From a checkpoint of a small transformer trained on Wikipedia.
Size: width 576, MLP 2304 tanh GELU, vocabulary 32768, 46.3M parameters.
Architecture: LayerNorm before each block, rotary positions, no biases in attention or MLP.
Training: a variant of Adam for these matrices, 509M tokens, 7769 steps.
Each number is 500 + 40 x the weight over its row's rms, rounded and kept within 0 to 999. Layers, rows and columns count from 0. Numbers have three digits each. The size before them is the row's rms in percent of the matrix's.

# up: layer 2 MLP up, 2304x576, rms 0.0239, rows 1797-1896, columns 384-447
# down: layer 2 MLP down (transposed), 2304x576, rms 0.0148, rows 1797-1896, columns 384-447
up1797 100:523554499545478408484521499516474500488508604519421533519507551504486583517569568498647557522546524592446458462496555531513464523561532505517497516519463554447435493572495540496480500500583570
down1797 101:516491491539508454497546519622514548506471501552521466592508567485496518455446493477500542406558517459567566538508494553443461396472458471467533556459483546523509524472477483519561503483434475
up1798 102:491554570507534507589502463490489543468544489516536540426464521475458525551514531539508557587528551519504489504584530545489441525551494451541506533557562476485502506518535528442489501564455557
down1798 102:545502544493505494448438514479554434538446493514541470483529483507543543452516456431463514528572436496431505504545511531503520518535471453490376483501462496524539447473524455451540503397532447
up1799 067:505507445532553511404493484460443502536479466455449502544507462468444543560495491534477562470529476549558490509462503571477477608448488562525491447489547569490513457560424476483466526459437504
down1799 053:498511569461411549540475445518484483477429547586524524494495447492456508546462506423558467490492477506526507507478491454472575424473534469553499529528493498470441513412482441488518455505436493
up1800 112:476461501476512517557505484409562513532495493531433461484593504424466458572488541457448535500530568485504485512459410523429493444503513529417592528545451555522569422429490563486547521471471486
down1800 117:554529484472398452543511530452503490501539494479493577475487602480555531585502519490453526521530511510480491493529498547429514475517515529446537474483425506489511576484533528465433509526532543
up1801 100:454508508460514480500534573558484498547538455486515528481494514509521514563524500550489525550481444459524474462584497486493541437492480442435525439540499557460511469518571541580473545506481452
down1801 081:492518562475502479556524527543474466477458455509508513504466533471520544535460491604478509559484489469519486525427521508487550478484488532526538442463572546396427504502486577516529518484462447
up1802 075:485517518556508487456514445473544523488471534521403524486506566461429453538501546513470526536497527551527534514535507490509544492486502487474545580634529543492545509563548420448596519433491485
down1802 101:489554522495495478479515533474528518541449518501476542428483559454429534498483504516569550566584534509480566504513489488505477481495489450512498542582511566445553490505499485465479448477473474
up1803 099:499509551467507472469466503518477517484501554506502553463571544517484618586477578516482537500501510542495509495499566494579551468448510453523512503482501531488482499459598406400417459457532503
down1803 092:543469547484512542514546438522526556493585494487428467513508508562508532479554433554467489488521476442512466487509516550519530468549489520513506572478580407503522568484445507499466473537483409
up1804 106:408507514507561521484517530470483519513512563494501528440536544519478547483450533555535518548538565531593556426649462508450460482513474501432486509550579478475471505475545535487545494522472488
down1804 109:492441491538509529543553477546459495495558514527553530536481443469399538542453622504553462468436469419557515513508548499525535472544452459424464473542499484517477534505497505510596489497490500
up1805 074:461494497513530519412493514539439536548550504512525480453597485537490524424428490535482576499535490436574499461583467497488498445498463516491500421555524501505562511519486469517496490514513497
down1805 055:434492527529505485517460431478542549595532510545421525473444489516551465521473465447543410490497539568528533478520577550474477545561568450497544500519499413482513491441588491504495547483469467
up1806 102:483439526493487475462497558504486560531490544484442515493478525595482556534566449540525566582468566422478527469498480484514457498464374470442504446477437473470514478418527501512553534554491517
down1806 109:486477509452514467516524449509510431427526454538509531485420491488437561486477444595537553477494475501477528563517563516598455504512566432499543470561454415487520494504470560518554516491496468
up1807 107:511530578516531466510538470485493522559509523572511498443535479498428505540511477466578480576528469480546429439505491533461484471518541516470428586525539524496526435453523526517491502553496441
down1807 107:502519425467578466529526468486526523438471446511458462427491558587439513480497432506468476404537504544559554508479615535523485543471538452471532470545591562497496459501505510550518462446499518
up1808 099:476476450452486513455456464538485502492513526473458554494516480515503504564458480513478476461458442525418541573538507465568475445457503454545500455484517508418474510545541512552485506482491470
down1808 100:458543634505485522519533450494495575549437478535462453474557466514513504486481457502495423471538479503491525550537467446496483531523480451511442491484501526481501555549481594533510486501474497
up1809 095:536510434533534492416487500466464492543468532470443509442469554583585516504557509474526490499514466419586522463457501564537548473554438525534495581509471543476526481482523479513496498473488427
down1809 092:517444557443477528537428561507429469515490473532514499494495543470502502431474516456429416575449542455515580546473437439541515494537484516466509458498482538530457501492513541503566532536477461
up1810 110:525536531523555517541512495420528473474497506435423590429559478546497502486511505499511523576539465532532520505508478552478436531486574526465602544519528530508469480511549458528451465554547374
down1810 120:500500467473514511515485417524425515503464489421497485500452437526457510450487488486494520576522469502511444476471533442451557422516441550503566424497532480565453564450473512496478485565505511
up1811 086:504555521483558523517552593469473519452543538455570532440567519489497516519488555537493549595473499546521481504501505546478445504498435544484451499488495552503509479480509493424491467458468494
down1811 093:463535489454552516479520568472474539497454434470472556456481603478382519487471494511524591578562549510509509479500474535481539442523487467501532549573480539480547513527540509502519462494481487
up1812 092:502540537497530542447491514488526510516532571442487533560499549488482551513470418534533553540487490523584445485492504515486468480484510500557480508518446541520490515459547530517365494478436455
down1812 083:531493558448469464462490470458448561518497454496518520506531418582529479486451490504476450485529524479483530479506464507507548431507529492523548527442533498462446492521492437462546471521503532
up1813 094:503474513565540459544448516502471536442506490501467561450515472518436483505452577554514548522447522464507575465477494477560503504555438476508455518525524625558516515524552464537492448427519543
down1813 100:500506466405535459402511473512441502467487496494536526445461508521542501452580500582456483556550553534460474535515537494501454473497407507507533458576448493539459552476537514523473547491418526
up1814 096:540483505521451478501521574532440593464460513495536443484456474551479500521542519609560512535498573511499532479513522558509532489478520505487560487532468485511561504518592473548456494531520472
down1814 095:474485523512497451502486543430478484424464478578447535543528495595494491486505528556434522478462507481427508495548511509563471475495487547544520487451506557542592549485498570543508547551516474
up1815 106:533514522552473491473530523466468528504486461467532547477447554484511457551534500543521517608451514469482431500523507434500488467496531413538523507520449532456475530499520499572435473480452475
down1815 122:457524545442509432518452401424542580543538450516454543494514471410566521514494501436480439518504554497522478539453532543496485544464510528522472509514471510483503500417612491574557548457508497
up1816 104:504467419530486417521535544452506521449509467496498476489456495487511509454543498502591568532546516485493482509523544530474553469536512504532476456456538607428599473464533528474483480544532483
down1816 106:449494511519424512535525458447429539521588497549514538465425537508492500521532513494519484551536511510521547428494541522512472559493480489463508473526572576465602468521503543525451488474454479
up1817 101:458439559436523479504579500420473558508490521574504396547535572484486452528534526524526521515496496540491506463402495493517498496473524541422499447519498469488491513528483510549476434449571475
down1817 106:519548490471483525528446531440521481474584555576500536534402503458522503547459487439466512519444522540419481483515551552534553526433504473532515460514514474543508467558508485506563518411570514
up1818 094:506552403464485408410493513466503523494474485466484507486509526532481581453529497560482573463533547584476518519481550576480535538484476502531465525527452584554549450507495497496547512518572466
down1818 089:507514517544443570513606465532563459464500505515506460553543518511488567479437529457509448538460564481522468475520334457466481526491521503535522486474561507503474490426530525521460443534495539
up1819 104:417490534497495498512512524440506497510570474523462558576482434506524484489519531509499529504566503525487476517470433448523525515556595521511480521439493441407548458471525524475520480525512491
down1819 093:469449581478508490471455553501489499418466528507496466516439460499533485549485556464571531498464535520502477488492507519562466487463531535501494496491533461491463543484521555535464517510540468
up1820 104:478531522503529519423588560524459503532536489428536517481489598482491532483508564505517550533500513548463440458570480497493520527538509556437553481488487486494516468456518560511524457499425501
down1820 109:510470506494491491451505497481524494426513485506529520455529486417483480545484483525521542449485534507489471541559554529495533422482444518552484519507507474477549481492522548534505541486545568
up1821 102:520450453542428507505504560477525564508469524522488542419445527447470503515403412542516500518501545489463454492445476496480513492503518474441517508505493490483593532477507474524500500459501451
down1821 117:453475457480483537448529563474588541539470510531477555477405545491531462552480423557526531489529583479538566568455449484535515470419571537462546519482482477423558509485547522503457471525492524
up1822 110:563476495468478481503475537412534449517427467467454494423550518475459547554501496472451498563504525544533472520527474427493489480495429470533479493516563511466454509574556510471450470532529525
down1822 117:548481513525488422550447492431541488572453471475484450477537443455376515537449561436512478496469536499523434455498532436492462469489446556469508477496582529524566496577479470455472553432530440
up1823 083:497451524518506512472491467497473566548462474547502549448473418487474535523500578584499573505490557518483516466553564456503540515505467385497488449484453540520491557557564483533516517549600478
down1823 068:508511490489522473477505402522536547522478490476507427441513532526524528540522464531560517484597443470495532453492494515518466464552565588506548592533536436428456485461445536495483520468494524
up1824 110:539479512541504511486459589482460534469534511516519533518455544515473528507457531510421507601508505498515439463535471423572539432491492503513519504608490510495536476521486543552418410513542562
down1824 118:524497505477549474477516545499507542531431450572505494506407545534572556483533472478497456547436497529483464434493509435542545506513506575485529526524525493507486492434450488477529464512475547
up1825 101:522439517517497458571487513563510543477531470460494487454503528544504452407448435476472491508522568533528508517497430472480578467430517519394573475573521508521502451463456515487494552453437456
down1825 093:501490522573487493481495564497482478557477493491462443546458459586494487467568485539487399479495531459517531452520540526522503524557500498542507490498525532490507569533451558390486505547548469
up1826 113:461560595533610433505554480553485412543551482412528455543471516470481495466511535491520495516475502503490476483468491494495522493441558498466484494599500525464511399522497523442490413426482457
down1826 128:500520537493437448526488507484479570520541492444471413482473462427486516510487489506544535452429504528529449492460419503488496565540514567476552538560505460509508471522509537517562451496464428
up1827 082:490494491471503502453529563478526502509456495443506564531560452478481491506534502467529508560495474465477421518417471544547485527485490570550558450477476563489481459510512451552579486471466474
down1827 070:491543501498523569529510503463491529478496441482470514505513563505491522517453517509504518480547595503517582482477475497473459449435474511556465493444548472527478443447614532508477477442478572
up1828 108:459503547528490470526528503463486562444508506572462550479546495437454620536464537490570498554490484479474490516505462446459469432475501453515499496513511489535471486502520513510492444520473556
down1828 106:567494434542431484510449521524505539439492503468472465540526432552465525522508497457518498519499520519499525491470541569516487520502470435471495466483509490491491525509511440561579513475436491
up1829 098:501449581560526466527529509527433544483477515474505558478455529496491567516481495495543536569454473515507502513539569469504521439424480531480539455501475555463496509567454468503467496563483494
down1829 095:441502472470527479491554480536516559548564504519519515537468489519458503489441486505529447413492466572484532463457514519436505472546559495455508525468507442505538465529410443489412527510553519
up1830 099:534462492442506453480427414514555507608515429483520440549544481442524532563494533527479474512494561512477584530601510460513533540518520525504553530439506473469574437545463497446477559503487501
down1830 090:569531526465484530508470522535524457546476512480514489495481489582463464430537486505444507480540525452466453497466528455490467449421479417494551546572499521499562435551510463486461453502547559
up1831 102:495533429534463487548500436509531515536492458548457540477487555474457507535452530482560518499504510515579537464601474535448489526487493519507462436582468476501447497494464486527495518475483539
down1831 095:456410510511527480477533593532458511514495464459441533523447476496554535496453491449458445402526503465529446455471472490437510544493503534428481475449524462494520517439460430522500565447449501
up1832 114:535512500497493486422486555408480529545437480477478542464446494445475543472432501458596499593544498466508452508488497457501455466550451510466484468478481554550477477459580519526536398465538505
down1832 121:530517485493517421455533592488465550542432531529499536500466505529531450503428499386497543482520544510443568544542526468466477455456455507489485494492492518471560501507507474506460510468538426
up1833 102:493424522535551423572561467475485477548525501472505506473489566484500509513426528522515491584522517444548497391459480511523514574529495503518536552562495530527522435516516527505492464474560480
down1833 109:519487510573548459529501444508463513530529467488451503481442537530493501510536525499424518497491466488558483455494508542513564404457479490554471450476528531489487573526497419482403403471493544
up1834 098:462505493509461516497490504425485517477527553553464503478514514523444509553448494512492461452458500584549501465571453571467488515495524517459469517533547516488535556529593454458448512498506464
down1834 089:427505430586564526499518481521520528599460466576573554469448564492554545507556521557500504394453533511491494539527513475503521508483502548446545458415516462511501503518477498507458479506481555
up1835 109:478504477538532469473618520475538494571520524439439480467571509433446504601463560521459484548505505525495492481557474530532456448562495535459560536523501533468574452519525546519502465455470426
down1835 118:496543556471586531456510496506489462456483545515475559483586497449439425460493494495437489453555533576439505497506478515519483522497527542480549482492462514490476505488453521523484481449526514
up1836 092:580508480468522456507544527442530440435488534427580483516432501472469510488472560568440537422517535552500487505390538480560482486509450416556519461511547514540527469565512488551492486520590540
down1836 083:465567525481543442533447517501538458510438467487525529470537528547489581480560486522486500510551489475535514481467459557441481580460443494407501535540492530536550426527533539494498506506489549
up1837 107:484498447462512519520537495465496517531512423440488583467485568465524509553502464585428543554492560504470480499559469464446530539524555489595500491491438530495510501466505559495523463483483529
down1837 114:476454490517479469444548476494437520497504536508537524505506487515496525583439494515436486552507451484478546453447604487499503480528445472508539477486437448425520565542501510499531498499454570
up1838 096:497511564500512507448488489481477535449502488490466517465448540505469513542536514502491563488606547477496540529461542424504492493468529364477472528500527484457477569531575488476533478535448507
down1838 094:516528496462573499580473498520552465485552544477376481528531487524461502492522470570418493507443488508428550514493499458538526480490471559515493437489567577547513558502429504494406518480498539
up1839 095:523520521532511506477505569524520475543446500502472486468471509497440498517480478519470504485522443561428572547495535541440537518452539421454517573494500568509491423496515467514459491494536405
down1839 084:558506455546461486474529545493498497519473520459504509547500461526584482563507503511503498466436462492456467496580517495618460494459516545502539511490501424529538487523435502548424486530467547
up1840 115:450493486525483497542585533483504508498514499457514497474556558454453529494421503507499530505590474524474475475493426482482528480488479532516497483526534519495511511469516533430498537516504518
down1840 117:484527474402573572506497495453453512531465546454503506455525495508506494546511545556566518484452546506481495465508536504434498488477467529453483509473466518515453552436551431498514474508486479
up1841 110:421500538540535480545538492503496516540535594487463487535630533478485515457460538469476562570540567437538511510511483488528550426484475457465460496510550621467571431465559555512505513519517437
down1841 130:469509502513523436511511538513479429546528544526497460479547471493498476524471446524517498580502514535499484523474528505560459513513493506422455483484494552554528506414546539516509507469486483
up1842 095:528477496494577497469517552533463465557458509404521561496438612544456508541512532534547517498412460450495506429500507534457537491537460460530469618526471511475473462464469504487469485548489439
down1842 076:493485519562438423501464470549541529517508514464512514504517456503631521564561436542475483486503531515561529506459524524449422567483548510512506519481468453538512549537515554567492535505503451
up1843 106:527501411481535466492430510449543459564518522535462538478483479434500562462423533452570512478553528526457477438510460503522483499472432480448508504494506477536552462477543528461484530475456405
down1843 114:499468515476527472506442553533501512485523538461485457555507543478488523526505516440507525424513515483525610488534442544469545393521480514531469570496485465518524477483565489600487530506512511
up1844 097:485576537449520514547480459501487463475553507473552508474563563558511510527488484498521554531490532556489521436579522587485527492486426445525510506509507571501528509563483420595446483437560438
down1844 088:479465495565511513524532534453524481458473478487501517545504516433512511519526464519499446503486478393543550537444457449528451530473537535555446510542520468555512500442501516499585543514529530
up1845 109:448526502496549438568565518453521538586500532543417518460430539439532507467394575491501499525501585475514434532462563420523475488452474446530529481536498518426567496499501549469494488485504456
down1845 111:524484471587468406551484502549509477510640553563528492494491528472519455534468542427565507480554511514498470606450468527506441509447508473388476499509509445594457506515557502476456457530499465
up1846 084:493510508476525551527540518493547523443421506500510548516577549544508522496473554483543487534549517513569577502518518483511547544540494550528509525505524573495496507535546552473504461455489415
down1846 073:532530543595527500422447448533449550510552538493486436418486538542461559570458493474449536458403475479506461547466487460476519541381498492519488471521509434457508527469587472500512521576508535
up1847 101:467549530496455414487487474520443495552484491485516536516554510532387461528445565460408517476490429523550536466435501531397541540495475526518489522534478474544515435482569498498477476521522503
down1847 097:540364466513535474502551511505601530505549491517498582491477435491446521476537439538531510574519542484528534506520513459475488494444516452461445459479519504577484542482404472496488445503561488
up1848 092:486525441421456553580567470500522502461476457489456556462527535455477445569481462492481558589487481491451512451467464446543545496531479518464458456568526571471471495485502506471486415536508467
down1848 096:463452546539481494470470515418440468551547521530503532469385443496424456565485510434486484491490553393488525509548413508467474542499483498544472511494481522445532512488511482497537537521431521
up1849 100:434446545488485495509472548463509468425447467479525536479470466451466532501499557464452534491519487462558441447521457463494485472543541459487522484515552565475397519470539479453549496503493546
down1849 088:486528472538573492510515463508546424488497449486515497515534452535458541500445516483495529513605460475550564516582461521452487548561421494490486562528518508577455522509482459571564556478540573
up1850 096:474540496469533424502507552519533533503482554415488474416568507498553509535505496521505560503500450484537483523515490440517525517410529496419507445550555513470518491480481543532412493441500515
down1850 098:510475541491571548464557465478600442489483523577492514551493491478442484545534492480485514498533484531575516504445418582472491580513508484543524455577505525458499446464472529522538487444560398
up1851 099:500537543551495448548514481458473527600510554494538585582443491448489480537441494544444472459518526495517526484490491515538530452451543510512498483488512543487464462544530458419499493515529488
down1851 101:459512479509511601508480558498541523453533458471451496489467509469549438512503490512465463573490469561521465449512560559535376494470496532492443572444569476495482439505428528421500515467474478
up1852 108:520522571480504584526553514464467479502446611476526517462543558519489461426510552560556525511524558471476502465535523366524480441478495489514579483562448464521498476492551521550485474443512494
down1852 117:499520479485531540439530449537527465497567474469514477527532456477490537492541530478512475462469444504572480531399474465513524483526494538503503464444526401507530522495569483573554546523542521
up1853 113:438463494519484434492486541515500503492489508430451517504495514497512500497477541534532471501522525488512510486432459476517454447413522501482498525547501536438500503510527548458479474462529479
down1853 115:537453504460448506479542548488460493549511485426486512461551512437505421435533433439503444409607533482493498536406546423470511461518520524508568514514437476520460526549514475494444457513424502
up1854 103:537481603537520490453575440401511464484514472461511531479452496500490494511520485541563496466533506527527500419433525508481467472581465481476500529547546521393534511462535437457425538508474500
down1854 105:532477579526527456420536533521511491515456519460505580499525493463429504514419552451534489480569447521566509522426524584517463534531483524584586495539455565502521461498547472493539512461553518
up1855 110:502546480474501504488502464439568477506458533564489541491540478443499525447399512451555516428566453557522482486455454428536493574551440534478540494533533551472528523486460461444570507426454561
down1855 112:478481465481506516466490519481540540474550465527492505540554484595522493469474505478500455571500505483442415481507441468525526549519479466491525459555480621514517458525538460570480538454523483
up1856 108:567452548584472417474483565499439511552469531464545516524468514460527525534476501515542538525504492512492460473518541474517547491486523490567501535476578513504591479469552553493444458509429534
down1856 116:512514611419559459503401518482463425455441508483524499482563523463484514488526459517553501490540478444478506468584562498578527510489359536489509530537534549469532515460523537525474523500504511
up1857 107:550440437498499547508505510421576537511442477567449525503518512485466500551537492504470521510466491489509493538512423493602469455559501551493546575510555554482618454489537516465493481470501473
down1857 103:487540536498445442557474498481445521430518510610482483528520470526565499459495466510489516485512452485474561587492511535509511478472464460516562532428462473487560460561479503509499484430494450
up1858 100:503416478518420525468484537507540486537504429443439448485536555505509475447563482533503489490527485482548469468547451597503552496504535494533522386477479565502588434481527530472425426555455533
down1858 105:458463515434415505516514514511504495511463518502554489490495576462476470532495457424433497527556515457496512546385591514450458506491456557512525507496533449538415501433502429480522538428557475
up1859 094:550488527582465466618440473499487550537449468487446506420437551532457441458552502474564543469552548490531566527479499582558565487471531428543565402510523509497491539516552442486482516524497525
down1859 096:561469554458553443487502514462490459488488449533517455485444561507580451510529492428498420513454447538487506500528488414504465510467437575527499519463481566560526507492481554481490572485463475
up1860 106:499521455488436530449534625492421548445465448492542445478516489511502444546462510488490537545469469433520489454523517476432599532468545471452503480561494489518557481528458528564574483507481460
down1860 112:451565511453522454483476526592517482489492475554474507496438475489572489532521467413440453449497464497430445479462557553530508465492489544492538552488480500491500530544502532465517475444506541
up1861 102:539465506472509509589493404515461517515557494448501476431514496553460502493528483524532511524542478497521556472565504487551502472546484465523532568514443505430544449436480541495437442573473537
down1861 103:546520463475454437490486488554515450517479485477535483524423404455448498434499485456492509558583473486481560433431488473485526529491473515505479546509559519534538513510503539560514455506498592
up1862 103:504520546550402488552450513555580441532533486454488511462537539498522503461504520570491506513564557545471498508571480422526500416533559458453523501576548525545558462513620563498454445560519420
down1862 100:479456445375461492520467492503468480549513465480459532532527513506520534435535522506467499426473507479500489537533491501450467553487503502545500459500511522501538470544532475482458506523399492
up1863 113:464466529531495549539499532452415431559549451492423480493540477503480550499542527506615570518516506493471497514528517436499474453489489538481545523464472625439554461425486515499536487466476497
down1863 123:540554473520535515570401510460494481546448467448569476443493454545560471513478516603494444518509454449507476573474544459530459547440475473505475450507555543441483485492423547504472464453508465
up1864 099:484457520483502461530502527516490521450465555478478485471426527488502549551549448534504534539481453562456520527486532547591436522484454511481570502510519522511439479488525536457455516461542481
down1864 108:469485577493506520470489557520544519560485567499516549540478474537447440483502472426468536507498599449505529494559505529445514514495504523474509573516600532536604569498409543503616502444480465
up1865 097:508515498545530470487487525574494447600508499437542480463525495567487511570437507507497513517472577458425566435559420473458543479469487518552530467553484516527574493482505515540518515531466506
down1865 092:517538530447444516543408501515580517476454490556424512573514521485507480462459514505533474502466489488510439506546600508486463526437563527497513497455448537438521497507526492473540507520555494
up1866 091:558515561510413499517460503533471518471451479465498463489564516534472503519503474478470486566523521456463500462497571549529383491484466494477483465533531516478454472519492501501512561429482498
down1866 084:457564485498560494489602515431497420561487516514489456587490568483488564512548528472478527486500431489522563518487477488547499512467475473497447498454512501523526550473446555469530512515486572
up1867 098:463507449554524525480552463500494493462484473568528424427522493507401574524593531518445550549557476504569562508551485434519521537503487473514487488513526518404549481521484458524448494507529522
down1867 088:440435497528541484565467481468527497499492568610507573493538456406456512537556456441516532483485446550499498560453540517513487532506440485440497491439540499536550478452484490451448519465525427
up1868 091:496535500489408473519484511494544514484452506520519532471492477540456485553510527501455523513483448592532538532465431525455475560486446538516559518469493546476487427457555443548428459519532437
down1868 082:513423543501520517489540466562508510488489450490455535538483445493483533486500460500534413481495568419502459579506521520490496510494483461540513496474444492495520539488515549468533542511498555
up1869 110:556540550506489475460473542472448523501501467518509541414452499518467463480487515525496551473497518517498476434526555447515461493495570433510453528481434537539497481466562516489489441486470507
down1869 120:604452496460508599475538514494575534471441455531376540551443473523457503493467521500408442552550515487446538443510515511541511523490521527522515624504499473514533518487523498447493537459472539
up1870 095:398459565487574540457491570489529539507487555558468429421464551525496487552445492447489524462586537581481507525512489549556533430406477500526564508520496542424553480539455509531505513477536484
down1870 088:510524512490441452409596515514451536499530566421495428579532496566472540495527463454521561492477557413454514505535552427481514546491503541373471498535449520533509519470532553468459452508448486
up1871 094:427561483515494553477595507538430517499513542523455466523539617436391557454446557523445525587520472564541509445584576527512568532511505464446519495590510513492515497453512539485493490485436512
down1871 102:525545493491546489487520529543502524563489494472497549490438614493379509451470547573543567527512525484511522454557534487471530463559541490510538511549454496497557504495446530535458479512545539
up1872 109:442465548493503477544511527453548450461551564437425497472490515418494487479453477511523496443578541509594440476458458538486605451454494481446477498559509430510513521521498450492537546473493464
down1872 104:482455517494467519523518534495516523485523478518606500514506499526460579405544486538465540511452520482512463507499544484456517478426516532563431540504516517538461550523511579518484454525443579
up1873 110:444519541518555456460413569499387520472455492473469448522466486529496491548476536538483456513549448563462454579460500525475532478454524472501505515531508533437557456508573451444530491444507484
down1873 120:563518519577467492568507480447498513480498464455449554481489501479517460551470603496420540416515525524581513513552545588490579530517497546485571538497529455505543527469485456494452543461511485
up1874 105:499529528533519564464408571441556466490473440541527446455519505452404481491489576482495553535515555487531577442538425501432470490452474494432498438542532526478518500498464526525465514471458497
down1874 109:476514498512499511462540466520526463491485521429465499497493420529511545516484525505519457456550529472525537466430546540491545587509495418551470578550531515425418560548498535464471521493503413
up1875 092:483563524471478491439470492484501454528457505521543548480488501530495525466402452473518561476473452559457522463460448495503494467454498436465555458537523558499546577499517466499435484445420519
down1875 077:536474523524535497478466494532526520462528466528469460491552507490536438411554486503505489476582522391514469490568481470439421475517480497536528472553516531390492486545510491476546535453516513
up1876 094:539468511446503499601521499570521507490504548493515503443468550509472461483543530504565452467597545586507557533478486523537474498560518476570572507504496544468422530502520450458475524448510501
down1876 082:460421481527480448490504446481470490537465532447576484532491499501476524399469454414549540488453574524485486561534459474473534494502433518500477508436466549537547433470545507472553496480535535
up1877 101:534515506519487519403584570477562488456559517527534542510586472441523487574474538468553536497467488514497504521496493511489535434529539450545496548437525489506420567488483457377472410562489483
down1877 095:555469477595522565531611519564480487466501544510494535426496522442516501464535462491506461491405475482450510472457441528565539526480501586445518536491499475504499461456518517580541525453456446
up1878 058:467438534464548443481505454543528446440523480501460487548426504438480590484510492528537478511503582547525460544468559495492508531484540483481441560537566540504477555449540473491498455444520480
down1878 043:495483451530494477452565503502470535498457423482459527503523471512516438508377499477555544431561468512497415479593431547500495504471441568507506423461455496452515395509448470578562565497494490
up1879 089:483536538501473462413529547520529499549537564565458528523501530446490458599513589464527511553466511560456476509593531458469540482439486479535525504535507544488416555549480502522438450473535491
down1879 076:502530498491522530526598490527441611530452532473525493480440543522483471474465546571551458473535506499512526578514535548525409487500546516585517501514465461529487451498566496570574549503501500
up1880 110:493461539561534485546524479477540464461540506460497523522541466507525496509462556566472526546481527439454534507514529494549459459531497470457480573532505452501455531509542493451563435527541467
down1880 117:507501431540518509506501502475539496545527498495476500503457454532555405464486509564433415523486499461508465527451550510550487476495531471531523531503492561505493462509524490497451452509562530
up1881 094:426529481568534514451529521520513516530481531559503531534519479494549554456523501541505568494505562504478525461414459510597459554439402551463429466507444604433512543484494533441542486502466487
down1881 080:529444456464454518494509479473501427520522496454483455617498520501450484507484554419521415451458410445446545517514522530469522465462465554517486545557447497433509475504567456551505484492514486
up1882 109:560493546529505467536539563555480557471530521503572512539535521498459502528466552485461532529453513516479464455480457450469503503445567532516535476533552484514591421530492484551434505487531475
down1882 115:489507548485622509490492471526495621523446501550468442544452495494505458437506512459501483487490500507480491442607534451489512566493550565480556465510506485516537497509498458458507493546488443
up1883 075:532533532570452469498523483561520562467481521531476488448424520482420584504508570464473466504495446523469435502498492548565422504449460498509497521553518505496513465502453482422490472520424492
down1883 105:513551492500505477476545551485508515501462527511480556449478560466392547524506520547514585545595550531502530511506482508518505438490499428528531546568517540453543492526545483438463472478520476
up1884 110:522463515630503482468554513464506523525470545467558546495501549494498526540510464587484628520511511461530483499587489467426570505473497462547531481459489506510491552508472544471488513543519494
down1884 108:484453456552515428503458532480531515469420501516486553438437516630496517494478510510472498468527510479489499479452430403513537518563530518492479549463497526432506492580432525517529487482477621
up1885 080:496522493556514468501489540452524438527493508443448518393493522491456471560507516502503527524512480511500556510541456494579541504480462515533504453516517571526538516484577458443469508511527559
down1885 069:457484467499489478562473515553506589504483504567478506568513383549515498479481499499509452426469472557514490511506493507442454488507488452466429458494551406464508471495467566544528481476495577
up1886 107:534514525537535488499498533427522531533488530469483473507511493489418573598492522479476523517463518509459505471391496513556519497525517562453505577488461482503554508526436561454454486486484514
down1886 114:454527540489571431465471505496481508503543543596469557486505519592417501557457449499536492446545577495491563499511500502534507476467520507515517482502482510507551454527480496541516538564492552
up1887 098:496582430540463467472554467443477525491450495514438511518441551502498552442559540445446454523465521521473507562541494468550515541534496488564507496590432514533493473554480489459512498528479446
down1887 088:494474520511560492529458524474478454507444509479489463428516469439497513555451561514518513523500521447498515525418563494511510554554533498555551431494539537559568463494486535541485485485435544
up1888 101:511480491589407514482473492392523554546508508489459520556549488521474491470526529552547496516487535468532539531537435525541583496450475418519514484536525533503528480464576506461424504515506421
down1888 110:586577447499518499542404452464507490462526515516436541547482461542457490543543524497508535489452542479466506574523580569556451462487476446505439510501457490527484489475531491517457538481499502
up1889 070:516527473559483460506510535561509502414513479478504535473473537454461534554499564520454532536484526501509484537516427548519502502498481494504491536538526563504564478483512454480488483531460558
down1889 112:497548484513518498455523551470508509529438498477483554451497571452403531539478516535527591527578510521506509475515503493526513456485461471501497525572491534471533500518560488464474487479513471
up1890 095:557529492534451417452547539533526478499475515394481663440503525503465511472422491511418496477521456462549488472527410611512440495523514568547513552442454502521488449498528476479523518435453518
down1890 090:499455533501478493476491458552474498468501527507451492436582512532538404374485466491524493486530481461524574527650510426500605493504455462535503490481449438564463492497565437516476460496496451
up1891 106:480512485540494499489493533521550513508486426563441444498562590561483485524409514453533559571529524534471496500519499575542552482470474443496495444516469576489487550551537482528445485432523484
down1891 106:538444509475478548481534549565538528596518450546514415404399432496503489490529487517580468518499531534513508494434533483452474564521554483594555561455448530543473450487521514495504503480493523
up1892 109:495468528506460428514447538471522494523477522431510623555547501467538505505553548585465562464483543448505598405503522475475561502512514454483428496563507507579528510561578459571472472495468447
down1892 110:504538484438464469470523544515444480469475600471515455468453482496487464526510559503519505493510510356441512420531491491446514504514500494457525465530451572443508525467472486557555576468446548
up1893 095:453472513534532475466528508488483551535488541589490545564563590539474510518523530511544464562486532469493489457538467530502458497536498474491508446456488557501487502482509500489513514453530389
down1893 094:612467481479502520471556430540491534437534522469426503484490488557510468512484457453495533431488508453472506509447470526457510458521499503485472504457542465512591491485524562436524460537487537
up1894 103:474428533484519544537501539402555566496477535568492587456552485506494540468525515508520492483570494477536493528500506445558468482537532523536527453506485551439439447534596449521516521494547457
down1894 105:507443487493488476490488423507526491489560402466473491519515473465479551512480501399476409489468526501498437532565459491493452530506522502500464502511484538457428546495509489505519524565479487
up1895 101:572587529491437530424468491476503512441509495479538532506471578490526521555471490521486524504505451530426515575532486437503547535483474438460513528468491538544456498495534466531521497466467531
down1895 099:535548390503519526513506476538546475481551516499506478551462512521478518421507546479496531492535547503455502588477550503504511470539488567506542471604555506568556519549498479447484549531542532
up1896 093:471587550462495469439502498438492465454458456501514526516390524513546516456488530533499491522567445527471516566511457388538525472461489448486517520562494583394463527542503471454484491558456517
down1896 092:501473486413469517484562513458453516584470486437512543528569488500504484452488438478564476452585455509502551501462534531572578600547502534544475450428574463463502482515545448474601498491443546